config.toml
d_model = 224
n_head = 4
init_std_down = 0.0465
Each number is 500 + 25 x the weight over its row's rms, rounded and kept within 0 to 999. Layers, rows and columns count from 0. Numbers have three digits each. The size before them is the row's rms in percent of the matrix's.

# layer 11 attention key, 256x224, rms 0.0326, rows 0-62, columns 0-223
100:490473503512505502524464481465520523510526520527518482492518514467495535522513499512513471499479527499510507481517501565453503523492536487520489491476494464465509475506506488509495485490469539456484485529477512546486478475478481511519494474471515457468512464484469468514506520507486472512506502527449480507521511512525467458517538514513467490510465544487470507506533541498529477533516547483521552443487525528487476485484509469474538540542458468514491531489494484505492533524462498493492502460491468481494504508517502525469533503476490469559551489494546459488527536499567502476480525480512549525461535473481506488510483482502457463492469494510489481477495488485490464532507
094:518495515448520531473534480459514484476471482522482477539527462518481494518526528519428546500501504497509474527489506521491547486482471474524505537540483500489498501483528496543512532477517490513492454514487455524488503546508531462494498484482491500517493491496542531518513444529511479459469460505502519486529504513486537502501517470484476530503564511497460508508458491536506459492479516564512544475486505503560482490481474477543483511451524473528481513460498489506481469477483508483468468475491470473524498483495493467485497535532491513488478493536538477513476544489532503487487505474526485539514486541495460464488516518509505474507531501513530513480518519473525541500482
085:516542468473529521488467467476481548493474504520511506514477490492491480506519501506469514448478462510534516514531509492497457560473502498510492493507488499503490482538465478507511525515486559475513536501552465505453473491453489541502451514517508513511520520526482503481527494510536498547523473500492492498495493501527530495499458505534469546486536446472517491476474550505504533509508472505473536530507475501498511525520515442498458497485474525521468471559484552478510502528496508536495528429479470495517509450490530498532524503497505502502481489478510483546466502491470486529482523507532478498524506519471544489519523529494474505526508560521501489514498487508480474463477
097:505488514473483525516519542523518482509480448568502497502525498513502492480521509516472468556498485502472456512514538537537506472491494484487458495444496501523519502463502518465465460533525525500514514459532475452484518496535494472514482434523509526481477464496499505497573518500480497490494462494483494463489484486506506516509510554456528509504530515522539476463483510503494481463486501514495476485522529513465495487475490492556469506484474454497537493503457455475477456519536561528477533488513547516500536490497495494500503455490447520518510534491495525489514463455496495482489473468511502526488502498476507509507501475507515489504474493540474488470489554501497490501528
084:491526493530500515473512513496470529538506508509498522481562488516496540531514470473558496483485501530533525483458519455445490474519445503457522519499455544467490466523531530503491503490489492512515502495502488512484491477522519524545505470512526501498504552539478471479508504488493488557508509525533514472508492493459510495515540506521530520551506484459497496473527501506510469456527459468491523468497491504489503479517460531469492523489513514534539531492483465543545487481488513543494499462458492527509520472504509485503505479557508502548490532519486498480499473513516458499494505522503519534560501485485499536492518502490507532536489488478482533520513531521533490550558
096:499461514447495503507506506483507491473516509497503486495528603447514494472521533521507507538551530469477514482501481532495479525521518504542482495492483500468438476473456530493524490521509510510490533546525509524481525526476485509511531529517498457519528494474468491494509490517503465506503484494503505491504511500469506470541494557530509480542525477549522510474468493504483503547443493465499463519536480490480501504490519505546542502492527506485500523507468486511504516507472552523489496548473499436485520511501529479451510508492497517499496528478508524509481520514498516474517449485522524520491520540491490466524510515493498507483523473555509514512526504439470491519457
098:508524527525494499505534491524564532477533521477501485528494475490479498475508474489474519517484498506538490511535494497483500529525556504471512503495511537523509511525489524516515545466491503519484517494462521507494514530511485527497504488516501493515533517462513506502492523502484549435490536521540532546517502540493511477502470468472476529467484491511498471515491533501524491480515473474526492522457493509540501560503496532524537506530463507512486539528471484465514494490498504502487485541519495489529497515528507485506547553522467478502522577511522530442512510503511444473482491465505473497494536524461484514518440524514517559473459432517499470466498502502493505497494
096:512492480510498506488494486497517543481490485501490485492487478514460507505546495479522488477511492483465478484552488507482496519524512521482479488457460501537493540507513460485505521479533480455484488497481529513537483527490494493522479532463508504494493493544480480518531533473513510497533520501483471483514484472494475485464523448475504485543439473548500541488485490517519518510452475559515490462532527482520501506512512506565527467489536501503527506459510564544451506446514440482554507457490523485534521534474506484522474504527459520506485513465516530489476513522484492492492521475516499463525475485534541485494449566478504517510515484524495498503484533504506497495516
098:568444514502509478500500535520505468545541455462506510488537510492526523516510538478441523534508504507486501503503475511486435530516464473492501462491541509507501498482497496497469549514489484491491490480511524518510508472483515479502501470464485503533556501536554489525472476481518515495484466511502500477537492473478505499506502484503487475482485485426555482468478521473471508492475480484531530473498481517545503469513520515535468485513467470503441480506538470507528504465484506530491523439470488544490465503518498522474525483525520519530489500497500511493499525497494522480491530492455498482537502509520440515492472513514451498466488511516516523531489524487495443490513
096:489525470485486491495523521490517482470480497495507460514507492514478448532466486519512518486486492497473486561549518531482514508491497542470512553472509515551498461515517506500518500531501538493498517466542506495532492494497452505477488538483480500519505538483496490492490495478538512487480445511512507475507521515477542546453532460486476506519465477479479506537505473464474519537491508505480515493507486481471540452506515514511483487450521473508484545499442451509505524530539509491519542549519512458496517461539494508472505516486504495517488518513465505532503469487488547474519509540482507473499510527515517502458512453411477450512484523497503493538510488508508503500477
097:482538482477537526500500514474532538484483490497451526494504510507446509527564479500481508500526500486525492455478493459486529570518505513512512475455567489508499525457500493463505474522501520519479499499471510492521531462461490486524524523446509533527541503505509522491492500471473521470498461484526506493540473498475519497556495534488513525516476504432476485511521542533520472544462502452509521533477494504439517520531495499506497524485493518504490479499471524527492511505470511479480516478483485503510517515485549477490526545511523480480516470509478499547521490478480497505517566522458510522484492514504536485490480492517530520517500485513490512424468516500501486515498
097:499510536500503489531461531489525516511484539502533436525534500492542455513480496524509477453472484519523433464482458492464523492489496497473501509518494442501486498517473494493461466478526505522513542534533500490506465490533446528534476469477533489506547517537530480508551509544509489477503486483526475482493511487457494506498488494519528488484533541532506516518477532504489480470489478539528526542494531500471469515534544475508554465531494502483469501477481478507492478504546455496516498524495525490496492506488535475503498505477510469474493469481519540472509513448488507490497512471497467538507450492475437491496498477536477498492477515499468516499495505544483524512485
096:516475503445506477513496453471524531547479507494467488500499510519479474507506507460535461539515538506518487507498480466499520496497508473511478509494484483497507513492470529503526474548482498474503515520542486522521492509492501477508505480517472481496515496524472495553496497552503499458495516456513534508457504515554520502491508481546515466493509477519490518481490492485468506496495466520515477524511498514500564535504523477497528480513442515478506523483536511478527494466440441498496452501489480523465526485539538518544500520475534484505506445511556491481475520555480526461540526486445480492491509533529515478470480511454510529502453497469517491465509524506542470513492
093:449429470478495497457533535523487477516530484468457505489485483516432455531484556506504508487533492496520507489493502495557507563524521484500494475491524518500501461464538490534469482510510504507484466481501501482481507507524519501485463515519464471491533515524459469489487480488533493541504507521511471487480495519529481469504484534484538453515495508511519479568530531549517522510475499496496531535503529515543494463512516467490527474515546498513463470492477461492505521504512516527540509482452464503533500549463479494533470477484454493508465541515506509530495477489513506518518518511511532503509544494471523513496484504484515497498473464524507525489474494535512480528505
098:469498460530495484483548479467445529487450460524505488520474507499480554524506495507469498522477511495482524520504520511485508528441469474507493445510477501547524514450527478511461533475532458457523524511437512527525517488496517497518500509490505528483489497526464526516478519486501501514533499507477503507502522488494481530524459506513512523470540520551479501500499501474471485483524564505493504524475505485447519502520484518551487462491486508515482514469498532496458528520488477506451519524474476512512507497491508494507510444484464523502494514487520515529426516512485506484487540511467492491474489468486487523536428500487500520488494547484465532543504501507478466505506
095:466485524542476485539489477514474481517522510477519535512520485514496443499470515500485508477530517498528506495532505488475515492487474523548479488456471503474511484507523504451525499496506484537489494506540503494508474512476507473533536528467477454500473471479483489483451489496531493508490517504471491464496457477477526500475501515511503519490509457480496469514462472478525513487417485475519482532471468514489566473473496501498505478538500524491495519537500469458455488487570513443546531526490443536544495480479482487567547525505540478504493507544485492488490543519509511515490482516505522502516480516505484536492481470538485520506522472493513516477530478500512514478504
086:525507491489510521466493507513526541539481468476532437516476489481507483463517488513465490518477476489531472468498476528489511485511498529502475515522546508550491520490491523512523473531508480516501445541481485531503496517514494476528525501508515476510515477479471522490475514441519482549510491502470532506489488478517476488527555460542484460484480506499515559482525489474487513506494449481486511523526494477461485528540496527522513504479502539477505513491519472524474531511486491530469524456512485494508510478498507515495509500496569496528475461457539470544484462482475490517476526521512505484533505529442528488447492518488498518534463504518447459474464536535490525510507
096:483496552488532472495487529527479508482480479539494480541462455523530489460479504529544505462467515473516497503433512482516500481533526539485518502528526524517528457456490539465548486509511496509509494530476507527493524490505509511520477487499482470543485484530533501504492537494530450525460505506513517487461497505467503497456467504488478492494498522493496473508511522530545484534529463463500489549502474516494437470467541524489486479483513537445465512503504484513501505516483512514526481495475518486532487506481476520521485517485478487527529543510487512530478515514502464507478537520508486464494514534546473526507492496515470471507454512456501495472533494455489539518560
098:511497505496518524545478529474505566493531489504484513509527531480504500490489482462495491536486523468472485517497530499532541443484557485500507487524505478513501482529487502536510504474510473493505473512514483507479500504515481526487489503514499456498492462464534508493490505486529488541555504492531558499509474510491505562463479509528507477500534497513509492505501498515454478531486510476518501479526513522523521509488529505468504472519465479467432518471478511539453536502512554495517532487501527467500468464466490507496542456541472469496513512490514514536462479447491494529518520515471534478516515498476519491499491459519486486551551537496505493495469550531517451459537
098:469530462546519505476537471551497498482518461501515501543468495507511487460502534501539521540508486543510520492508450463472462496459481499475469491449491557514493531505525506540521530480516490474506458577485450509449488542483575540454482513477543478488447513563510475473470540505539533510495470518478517490542488511489510468522504477539509501507500490495497484505549505512531488531503512527495477511501471511529502492522508496531525501508518463545497523523474495510531480494519483481494480455512492522501541465497511482522491519493501499500475487481479497490520510483497488516520486466483515520482452505471514525485510469487498505508480518514527498489491498538491488510463
095:481506459471500510527522513478503476538523532465514473499523522521518498533523471519528497525503528543534531497524482488518536534533455530525476530458477484516478501493488525474480489483463511517522520508502476504498499513510525498487507469500480503526531506524485517529496480474544526499499501509496472494516511463513444464537525532475523506532505488498490519503493520460536523487473505469521507524516558527465511496480500523512462513502479476508480498485585536442517543488464474573512524507540477456500501480556499495471564508500513509516480517517517530474526518525494484559515500495498525502498536539507516483517504551508487547498526549478511520498505497492518497545499
089:512483525495487515522551506502536503532520471495498489430473491532491454511532514499481555455533458522491501555493465467457485480515545503519487467518485486510518524512567502477503483497474470469525516511527477487512503519484521481520499487520444510504539525510500494498474506528488476463495511507480504537519497523497490503519500482534517482469505490525500490514514534478535484491477482520524497508491555522510493493459486486519479496564496485471492489469481532478499509459517510521560498429502461488500511469490514504506511453482478451523490450533467505450490453514504481521520493504474495478486540496527537460473511506529525502525516563512517448504488507482491514509510
097:469508471501513548527502532528504474497501483467506485491470542533534478500484520484523517509473527539477471462527540525533512534519500500503520513480491440457480502496504482530507495536501450513519513540479518514519492502470495504505501518482478542506507530519500499460487506441473517525455487442505518476513522481496495506500480524507498496550499523557475486506444527511469456465520485484484528488473527503493460538521465501506494555541531536513499459490474493504510499519466483454476555519496533489477502498545501496485452504499533498474504474475558525504531488447501449529524467501498497508460505494527484498504490503490498554499481492495480462504509537502481534474508
098:479494533485550451500498525494445511498490507488487517466511434520468483475514496497503496552500516513518505508499487508478458493496527502456474523519521473529542489477543462498441498474501504457522476555468484480466467534523503499509493497490505463497534515526507469452527499507448489495491459546535496510492489480458509503506522493488565445448487511512492500512493496490477529472497510474535484493536488512551508487544539509499479517544500537504527513492484486476537511533528491502528494512497489498487516501491524534480556462496490509529492463489498480521498508509527530465496491513502491532444519505528495490501445503464457455519454476485479517478525466495497501491484
098:483542495501554511542522475521469512517523495482487433467516455463476512502525505490507471512510527508499560484467493505515428503491516482476495508487503543521508499506501517504488475505503512464507461501520457506519494457521505516544522500571489485493497476458538492539466480540486491553488500492469491488519464529532508473523487505500505498490507492497507496546484534444500478483470532502502519514440466500525458470477445516543488505506489461512472521517511508539523519522492504482476460516517484502476498500478516515509483531494458489526530469492494477492537487527497539499524501472551529502543517529522522497530477483536475489499487483469465504482478533483560511501510
097:436499468495456491492511512507527481550474499526502534474505532523558550507480456494516490496494505512483537504541478525512465521494528458517501489518502501545499520497519503508521477530496479519483517489504476475475490512546496502478507505568484486489528524494460491477482483531502422489501469498507476539508492503488526462525471498520539495493484488457432522505495467524535523553533532499507501457449516528492522485522468535503523464497498514490479534499501463517521514489507533446481531515502529511510491488520528503501548475528467510485494510499518516455482538496547477470544518529519542469517457517498473486528509515518499495483492505489493488509502496526488520544457
094:551524516504535464500454508531523482518463474505481514513539508480505502522544520456509511450523534466486520510529523465513527535516486464491467470499519499467529471510510511532566514481517493519564519491483458466491472494497502510522517504464498514477476504527444498506545496550488490498490483497480485474497516529538474513515468468541484468470435527512515510529523495523514499501487465485507529500458483461500481492519528502516499521499486508456485487509439497491503513480451494494493539467552493467513514491509503493490544529472554521486452481503505502530540505471543498525533517504464464460491508478508513484518473485546485487469496499537467487481494498500498502494517
092:541527519517471529526476502504484476536540552460504528524499509450509488514520532472523493509507503520507513487479530475481480514488521520503495476490472538537439556480455488463484496498510501535489519505470528499503509490501505478490472485470490517476459506510534508478522489494464469541518469510462545473483492490555522508517536467509529478507485500503513513493462485525538521496489526511508475550494498504518502474490535548518536521496557503494508476524519503474506506492487534494499456510513502527481532459525488506481468514504459472495520480510483526506469520507549477480522443527473506533508541485491508485444448472421461509531543491523506472499490489485465480510504
098:547516517495506485472481490478507475495450511478465463502517501500515489501525449475498477494563489533544469445470527513495497527476534484551495483447505492547535485490513487514528467493440498471509507488513502515495501505490463533513491496499501479498499520492525522531510516505505520508549485504493521455553523531469470493502484539504499429505511482481499481469519491444498487497500442546498468482502520478521485451502501469500474469518507449505525477498530534468514502503546507478434538477505489490485487453480483513468498531478481511487517517461453519489493514501518517515500554539509507490481520540453477501467504504487485491517505450487500493518490508456524493514495
093:492532541516503477472469505524553518527518529514509510481503466484480520473514517488501522558542520468499479455503490473470510512480488520507539547494473478533470498509521456475497511479490498497552481491508531505479433486462466498556544499477500499470505516520473467517514511498478480485484537480481453487521453506534487499493460485501540489508533507503465503516519533480472492478495539488541515483530533519508498523501460504503508508490498548488480510555492512444535492466485507490540495503538492528491507463501495479455488484508474565504479480509511493477550523453535509506505542506535484478520502486492486523541525494527499488494546484508484554508496506474462458475501
105:544506473515510499515486519524495521537490508523501511500535484525545534472512515470479494489495452507556445516495522522469510508515439454456454492506493509524489529526513489521484539514521479513490512503450496541506497526482526454514491517527563497510492522470498507521548501500494485509485489498515493517518480483523487542493470566495495525504473467485542482512485513552525506499519506475465495545484502494529512503504476479509521485494522541523529503470443516486455496468511488465547457513492513457456505449544519540492494522474497488502495523507531537516517474548488473507439493474491482472478541518500491509515502501501513516523466503486519544479501492461459506519482
092:542526445502543475502501562521478502510516513487525483503517465451507484475503494521513522499548473490524512500505540538500518533519464468497494510524527470520524445486474502487505503531461496516515470502507516497498526543507476504511513504487512522507467491479484469493459493471545497505523518511480502521557511517545507510498480507494506513481502506525497486517510470507502461550495516476554474526545497482492467499492505479465471447541477472446482481497471512464489501447520487507521484473538501470497534522475443455531514489538529503489464497510469527495469478479501485515524457518503543545531517532518499476522438489502491515523482471504457525523541515464511484514501
099:471513470528521518446479501469450501491543499512507479477492518410522530495480541498531516501528492518492544496505491487516445505454505473525480528475505438508538522515505532514502481519527512509483510501502490514515482527489508472503443528477501548533507539496501470509514489497523493463498551496496523507479509517477529452491485493460506502445481489514539481526485503503507530516525470492494476517508508437497484514449520495503495504536504536535502521505490478493480483509498510511454486513518469549491494487458461518450494514519496532530524511498528519499505487508504490435486490507508500477488420581485463502492499502488495481524528518481496482524482527515485513478491
093:459524468539430539520517498491507493515527531446476527471477473512469489486523471469538519481489527498498518498499508549467521468527528488504513472471498512493498498504509497530509494521465497489538455495516507460469492519498484488493522525519543506523479496471470564540463521510524502496494500528513510482489485465472527508479505532521489477504480500547522532516479515533448449515482480486466499491506529538512466491513527513523533524444465512488485510434487502488495530487467513485493483512495523537513520524509520461486470490487485510490516529465485508469552450553507487481492516529538498494499479513470506502508481559479487534482480463472432499520473489512489481495485
100:460474472455474475480539468523544471508494481478536478467510456452519536477526485475479524469520486535500512532473530517515501485483470521451506484462539488507513513513517519500481435498486510476528505495474516493484490515512434447511526509502506549498473480511562467461474587537487495529490517517508451534492507496478497518502516494485508505506473529523496515516479484526519523465458466491493505448540527510529477497503513526471510526502513513483487495519467523499502490530474507534476529482499462505533508456509518508557483501494533509514525483498539532508471528523506523525525459496501543460499498521503494505477525527498496509487492543500495518485516468462487484512490
097:483504519489518507531482522487517505478500488488513477479501457486493452504514463522542513518520491497464494504476505529528524508530476497480461511467440479481502486481479482490515508482539482517539468507516447519524479526524504532474501508532517513481502513557523511497524461480519508484545478488503474496482451506462482532450483458560515535536484478511483493481482479477495481523510523510484544514495521515476505543534532523526504494567515491492468479470523476495481475535458498487448539561497476520573444507526519473510505495469478473513525497537480539511544489504499506482477503476508488533521504500523500500557502517490491494460477522515485511497461502492479451499485
098:507515470462502488509505526466481550519554465474480477526512478495516474550503509488483481517515496528494498512512474479527502487517479481508514521486486484545526486531490461493479463485487473477466551505567482508494498521539552544543488521476506511480525502481474509454503471519509534507506456523491488469437539473512512525484541498515482499512467506485535513497481511541510477505505521513483503438506472474508514467508485524524480519494522536503523509482524484517508533502470463470510465539482468560492506498525512465506503496524482512470559520535439508468475532477487516477473509516514464491447496513489507469529511463496528527488530524501478503476536487532486467485536
095:507536492476516471500467479474474489520513498533592512505465487493548475523520489532497517526513501511481477456504498476479546531557486506525447487477486507537514526493454520528500505465475491535489519508498526456480492487487523493472525498512488461500505548532486483482523493495499473513501502470563456497476484480489507504497484479513479501448498519495513486497512541497489517541475487477484527501516486461516462494480509455499474527491471450488536533521512510519500449532577494490489463510524502465461457499516499497498491493464478487528488546501499453488467500529529487485512497532488542493518485552468511500499540466523524508539519472519495484487488540515482521482496
100:532524451471473493524515471516492519518510523493501509478467472496536516457525469478508487481544485492535494511516499519519514491507476560477492482516489469490515466479522538559531493500500501523524547498454491491538495490527501484518470522503463495485515520521524490554509492472517550520516509470501477494475518534450519422555500528515500480485542526509463481472474492456470506494525505522512505518566495493479520499504465495471468487490487517513487543523495463458474495519484513473536478513495511458472533478506516538519467524499494512488530477495530527528441523469495510539480494522549492548505506491488483489492474509530515475471495530542516475478530521486514507493528
096:518506510486499481528492517543520489546461468470569504476520491550484512472466501493509489467498501469525495532458482482531481533479501477523496485496476509466496481504537485487477504494538498537453479503497476461512487499510524509494502514502504526450485456538533529477493493479540519491507503473493497500490521465518435442523490525573521510531540493491478501493507464503498491480512493522500500509493523489507494509467510525447529498521469482487501539520478503531485528535509496456513515552510493473547508461553479546530489468506495472519480516476501514532515457525510535487518478536530472494495499530489520470522473528486509446467476517531478458506504492494513497438519
102:500513546450479493515546521470501492493492502485492540485545512482471493515494487500531516504522489522512473498453514538490514498490547468476536441471498456513498521563507477494477488513510471519521498490497526495473542485455502487469481509493485487528510523519454505494460526483556495498530546474497532491500515486554521495500535485507461485506496471513498453514516469499487497488499483529508526483505512514498538522485519484473457511491527469470515511475500494493505554465473530515456480547485527501477499499462504475496522530520492512445467486526522512476490527489475469521473458497522469490509508487474446454518468464520524486529472489562488534456477532469519505466479
094:474533513504502523527476505486538502529512480511530463521517529479483458497476524483518475505536527467537485470492459476476504467471502477513436516490525517504508482522526538470498492502492490519480488489509496492528491512472528515522459527546506489508464492511482488480446500473502525513489519498501495524529478532480502496545530496454518513521491521497498497485483510481480474489493519510478511460537559480496465543514493487465484507511507517488473494508508493496508528455470486467516511499510522493470506546485526480504467454464558574500504525452531538469544505516519530540550478518466430507549515474541498484509551500483506501502498502471474532541512480515526492526532
094:515516504541501480502499483459505462427513526517519501527534547502506475501467514493505456534515502469523480516508518525498536500467526473524522500528534511520505474499514499474528504525466578506516488467491503524529440509505499467491534441530467561496523505513474531497466484498521481522505510549493512523521485497502451508533487534446510501514489497501503484503434537497509487492478488534487496475532493477499529479498476462518528541508487518475492523498500474540507495523518473521528471501483504510492482517502484513478493500475507458494472552522530562503469496506496503490474470501503523549513442468504494510534505486481507516492448555495456507495507487467522503517535
093:516497463468508508505523540500526529522506441465502490496506483493468542502516488518492496492469504494498459456489522462518441469523520451512553483518554482475494548493510527460517554505459491476549489488501502539463486486513529534520477519536484520488502493501494463501516551500510484537490466523495478517505516455528490471547547512503537496496515452479480463505527497519488530492479503483513482501468522514517520475494513488485511512568523500469535497500482460508468462510474507463470466555515524485511527478517567491502519486502519470525507527521486502441533466484497531520516500495460513485534489522482496480474488516515491488490540477507517462485492471486508494518502
094:501502513480508479538504483512530464518517520474501499493490486478464478508506482460462518473542535544531525469475526520502496543521509494546457514507534543469497507534520585476466476476479460500502467473508476514496543470499527527538497476468516522492526489479484471519510535541491460520485493511508519487528514510490453505511479489516497517538485476482505470506491500450421482511499475505494486506509515510547466490494491529473500506481499549482501519530474523487501458496513478544496540477514567496518503491501485470493453524544473460494447517536511506502502486508457504510513532491506513498491507456497538504494488537491528440540498486467508492509520514516466498475496
092:525556499506485492508466493537489500557528519472469481478495449532469489522503436536509500516494481517462536507512494442526528466512513484567463520522525505465502474486512507533497525530543501463496517499500494477476498482468490464501458508513503502477520487478518486472470499517482507538537525514567490523496486500512531472482466528488460510519493467538518493520513510492519533477498473497475512515505501518498477510518527544483510480462499506522554523492496473504505516491453509500428495523482526467501509532518474538480537507447528507537498484498474495507484521460481507466543521485497485467486489485507474515534474468461455506518495518541495486506484529443487488511512
101:557474484527501541505493503551502492495497520473541526479465474479554470536489535511499497523515517520466497501479497504461534525499461464508429512482513501486467501481500472532521507507481509525496504518514511495505559511527490498536499466473474493483476482457452471515541499514531528477498499523496483523467488507511482494520497550499494514460460469515489511460492514509478508512492519506544507485464489508464479514483449506502517487534536509475504506543522526516495525545488519535508527497503500482524518491497531480495476488523550523463520490507509484507525411487526526478484516489496441484472464527497468470479511476513465510469508499460545502517522557491537493545497
097:497482504510461499488476493479547492509489517545497512557466494508449491484540526529504526466498469535514484499460487530498494487518514510479489460422485527521472470482504518504476494496466466537479499521499525507486497528581517501521504486492519490529478524498520481459510525522508504565497507507500493492463444548512494486522472506525538485512544500497488512516464457474468511489503498497499465520506501512547504489495435528503467544510472512525493513494478542501489504549504483518510480530470484505433475471456521492480522491506539515549510503519490498522497480528494524514491484504514453509509504479528438466502508494478470482497516523494491499557526518506461516476480
095:564526502508515431537498526479487538523473525508474510525493478501473527539513471491494466545457468501504550539533493515491470529522539487506489485488473516485498505489506526528507499482493449555463530509544486467521523489471472469517483510526484520483565478514496520469528530515474488490465508490476475512489522471502509475498500454492518511499514507514528478459442522500538532486519548556524517499452456489504523517530499481483497497491536511473477546462522520500496532523441491540527524500508490484478477474476519480468510545510490502493459483462514506482490521536490511483510477476491508488529517481498514497487497478516475499469486508480499477481541488516481508487560
086:499491505507506464526488499467484485534517498465528519487471495497493495482499474525480454461510495490485525539496485473476517503513504448491496462541482503480433505462487530509497538500495550489489504519543501560520506495488515486498483503547495493542463509464476497546523498487507487494477507528501479494426523505471545498518459488502493499492459549504500484509558508553478467463467463511495456474487510457492497528501489515521512492539498490552494478472458507540499494501531527494532511480487511521499489493508505560486481518481513522543491492464519493529468530476512540451481486467532497511503489521448439500507498537517478481528508529465523518494538499475489467498489
098:538523521513512503518536485507496516476470465469497467505498498502512470498474475462512509532457511507501483504501496464516513451526478508526512455490473498510484517471503466522513499516530508525521491556523498502512495520551486572526558539495489495489545467541483486486489468500497485457505506492517490537520488543518491491483483472514473557499462528480468486516518469532506536494503457518518471527467499518490470467488502466474510546494511481531525506502529487483472493483463470503499480491510513498492476506486484493503506516509521529537515484479520546502476476501483474490532542547570536489547486499493526502511531482470476454557497504476466517457555497503469478555500
098:462472519510506485518511479487521528518533510492512530517479483498522525506505510523489479498502480509464509525502504490462513478537508444497489516479491490460461516509507499477508494479545483527531465489542494490489496485523489531527524528518538493528448490510488480525478504518528466482461479531536462508511506508512478511526496468483490511479506499568550484494449475472508477478466461500490521497545440493455515516527511512427439509491478522524520479483499504491470520515541535498480513513515489481501497501469515424461517484474485504537536485550493503534518510536491520530521519499483466469459550489458521526522490441505495454510509478501502491485520511506520485542521
094:475442502480478439497495513514514508502480538503464489503525454503464510496460557510459497502515546489504479533476489497476525490512513475517485509488482494531519529491511514486498487514484451546484532518536457524484503478499495524514504523478494540488462504486496518446501487500540547535459488539504478543534495492495495492471476509557522502525527496508456493507499510538548541521472489502499563502465535516501505487468522519528462508488492490475490480482486489542470521501478489456542534512534531480444521485517531534510509540486525505479485463541470491476492465495479482478504474498526510501491482495509473556493494514473511466492538493536444507507504506470531512534505
093:500522504497467519497510501468526478478493547542538505493527512505539521484533510498486522498509488572555471544524463490539542486431440516515478469514515451508550476499515574502483505514504504500525504497516490476551488486503512535507491477516542456493463519483504564557490486503493511513509473495496513552470469463507454512502475500494461478499492525532493484507502504523507469463485482473518515511508471494500513539523459479539493499465524480516481504506497526473537536479493485485542492503454541503523524527456473454479469488524494502498475500494501472517532483492503514506530482541505542484490528535493487473488508484498479498511495473511498471481496500476459502505495
097:460501520496541476494489470520517438516452476457483471500555509489490509510523471488472460452485552517488512485518472508484516431537497489461488481484510510568441463509492508494528426507513465488490518498491539514461502466536486538505465488526488502499511491513529511482447505482497494548496500497478480496482544487478459536499503518506493538495519506500453459487542473520516488537531516503521477508503498496502490533467516442465509507495491526485491496503498476523474510468495522494525503537493545519501468518489459517512490504488501524510477509479502495538526506536519496511481483480449494518473490523464553520504489488502515512472522537506468480542506515532507495541484
101:514523497508494468495488485499486441537518514526513495536546511546498458489534490520505524518498481510535466532507506508554492517536449510466476523477425489500520561521560502506474501525481486478509498530471487516454496508482496481554490482472499521530452472498464470508481541505492517489545518543509494514476497542509495501520479524514542498527511488491525501503529516503512486532479520509486508513510537492492506505532528502537511531481508468523469504477516467515524499476487521500446500546474490501503501500472470475506523515514512509463459486506486470509527534464480519509473553548506505495570458474499472538479494483481503450497515519489477523538476469525478507514469
093:531432516501511499479494481531550513479502499512516498505493510481515493492473476497555499520484528488487431522457526475483469525486478492473546473497463508516534492498539517494478499454483501509478477501505490487498479556515443493541538513557479523540518493474518484499516468489494563511488510540496482495485492446538510503502480475491514524563527530501480517544530513497488479490487480507491524547522508519492490478485464468513460507530545528517501527479526475495482496486482534513529515551533536514476478483503528505510516535468473520504521513514501521478500477489499521510540537535510521503463454534452512503495507474560514485508486533486537483502536531476490502494513
088:485483481488506532482514515519501514496520523493477469489478480486494505520503475515464452516506473474483458502519475489522528495466468510481498481489485539497508493566496543517542501472483505505457495532472482498488522511508525502508481438451450493502545495490488513478522522506536457530515497508537487510497524487492455538502531474516457488503492531521561498475509550513481522485504499494570532530466468517481491506456497531463447533491479490536489502528480468538511542514540498502524510447490468522482497472495496470517508527496501530461493485484515500493506520524537524511534492476487473490523503536494509497515495548528515506463508489408522464536517481486483490510492
100:520509479467477491516539518543447517475494533499538509455492499476505485508517483520493498498484480485470470509490513476509527511525517468553508476514477553465492461519516502488475501502512500478481513536547493554467490536479523479552517486504472534454508496492544491483477547469482534484446487498474491482500501481473475490484495457449540509489469457469477481517524507473484507457502446518528490527525502514517504519484528462504496503524476489523524531493517523527479521525518491527485497472499477478531440516502554535486511483531545487478498492494508479481515527522523541492500433484496530476512507459455477455485503522529493488487475498504454488441503513508500488495510
100:483509532506493522507487490507508493507486508498495516521491482486500489492527505430493444455475495484506506478495480468508482519508524537505565501514475502493522485442513533503473530470492517516484461471541445508541536513519508492502532534499482504505488485512492456477490494495522503511512507506513482483483492500479508526455467474496506475523493506532470510464446501518511496491477531499555514457524497489496497507495518478501491490474471519508522495460495477507498514547439504473497464455513527455504468493472483524494505543481442519532490535488455443457463497555487527496515514471460454541452465522503524496482535475460468549527531535509487483487502526506496531486495
097:511489507486533499501499489465509504520516456499514459521458542524524505471490499486503540511470497557496498507466502472500466477497527490542527465452536538541476510520506486528482482521519529494486484496500491534504485522479518508502506468529495505490460542561512453504526488491549509518449551535506559498532470469510508528512507491528453454511522470520460501483523490510494508488524509527529511528490497472495468529514513485489512489501506517545453487473480513503472519497443526524495503498571490473511479526488535460536506482485507497458482496492497508476510490480499488474501505454516559470481506508471503474522463496523433507507450489501511531499510524479448508484515
096:514439484468471477496500525500515486484486512518497515504496497491470471463509497502516521513451569511542470479470456508479529503528446522528477503418523501474488501500478471491528483502513481555512474515513445444481518460490505470452460502528499509493468521499498502463519529541504473556496482501497520523485525524507512480507503498488529504498509542501513512496491493472532482500505499501477514483529511521522519490504531464501533505492510439531489498528462482492530490518504510537445541517528543526493487527508487500467502479505503539472478500496466499459519467517509549519469542458536482508488538495514515475459514518501508518513520485512540523474526449508492482526524
094:497521511497505507521464443542472490508525470469537484511476491524461510523523521431533508494506490501480451492538533496481495484491492498480459497503517494471489502516491503502518531532443489492519491457465491532509490485498510471515488450488515493525523507497516530482543469549462518513469534527512453530451519485514527475515558486484490480509482508477499495512430561489517492523540500476522457489476521512530540493480490485480498474500490488523488482517481495492493495520521521506520493577464477500465506463474477479519471486466526528508451464526477508495494485508522551472516554520513490529511534492461475510526502526455478473496508499506502489516538520475479485482491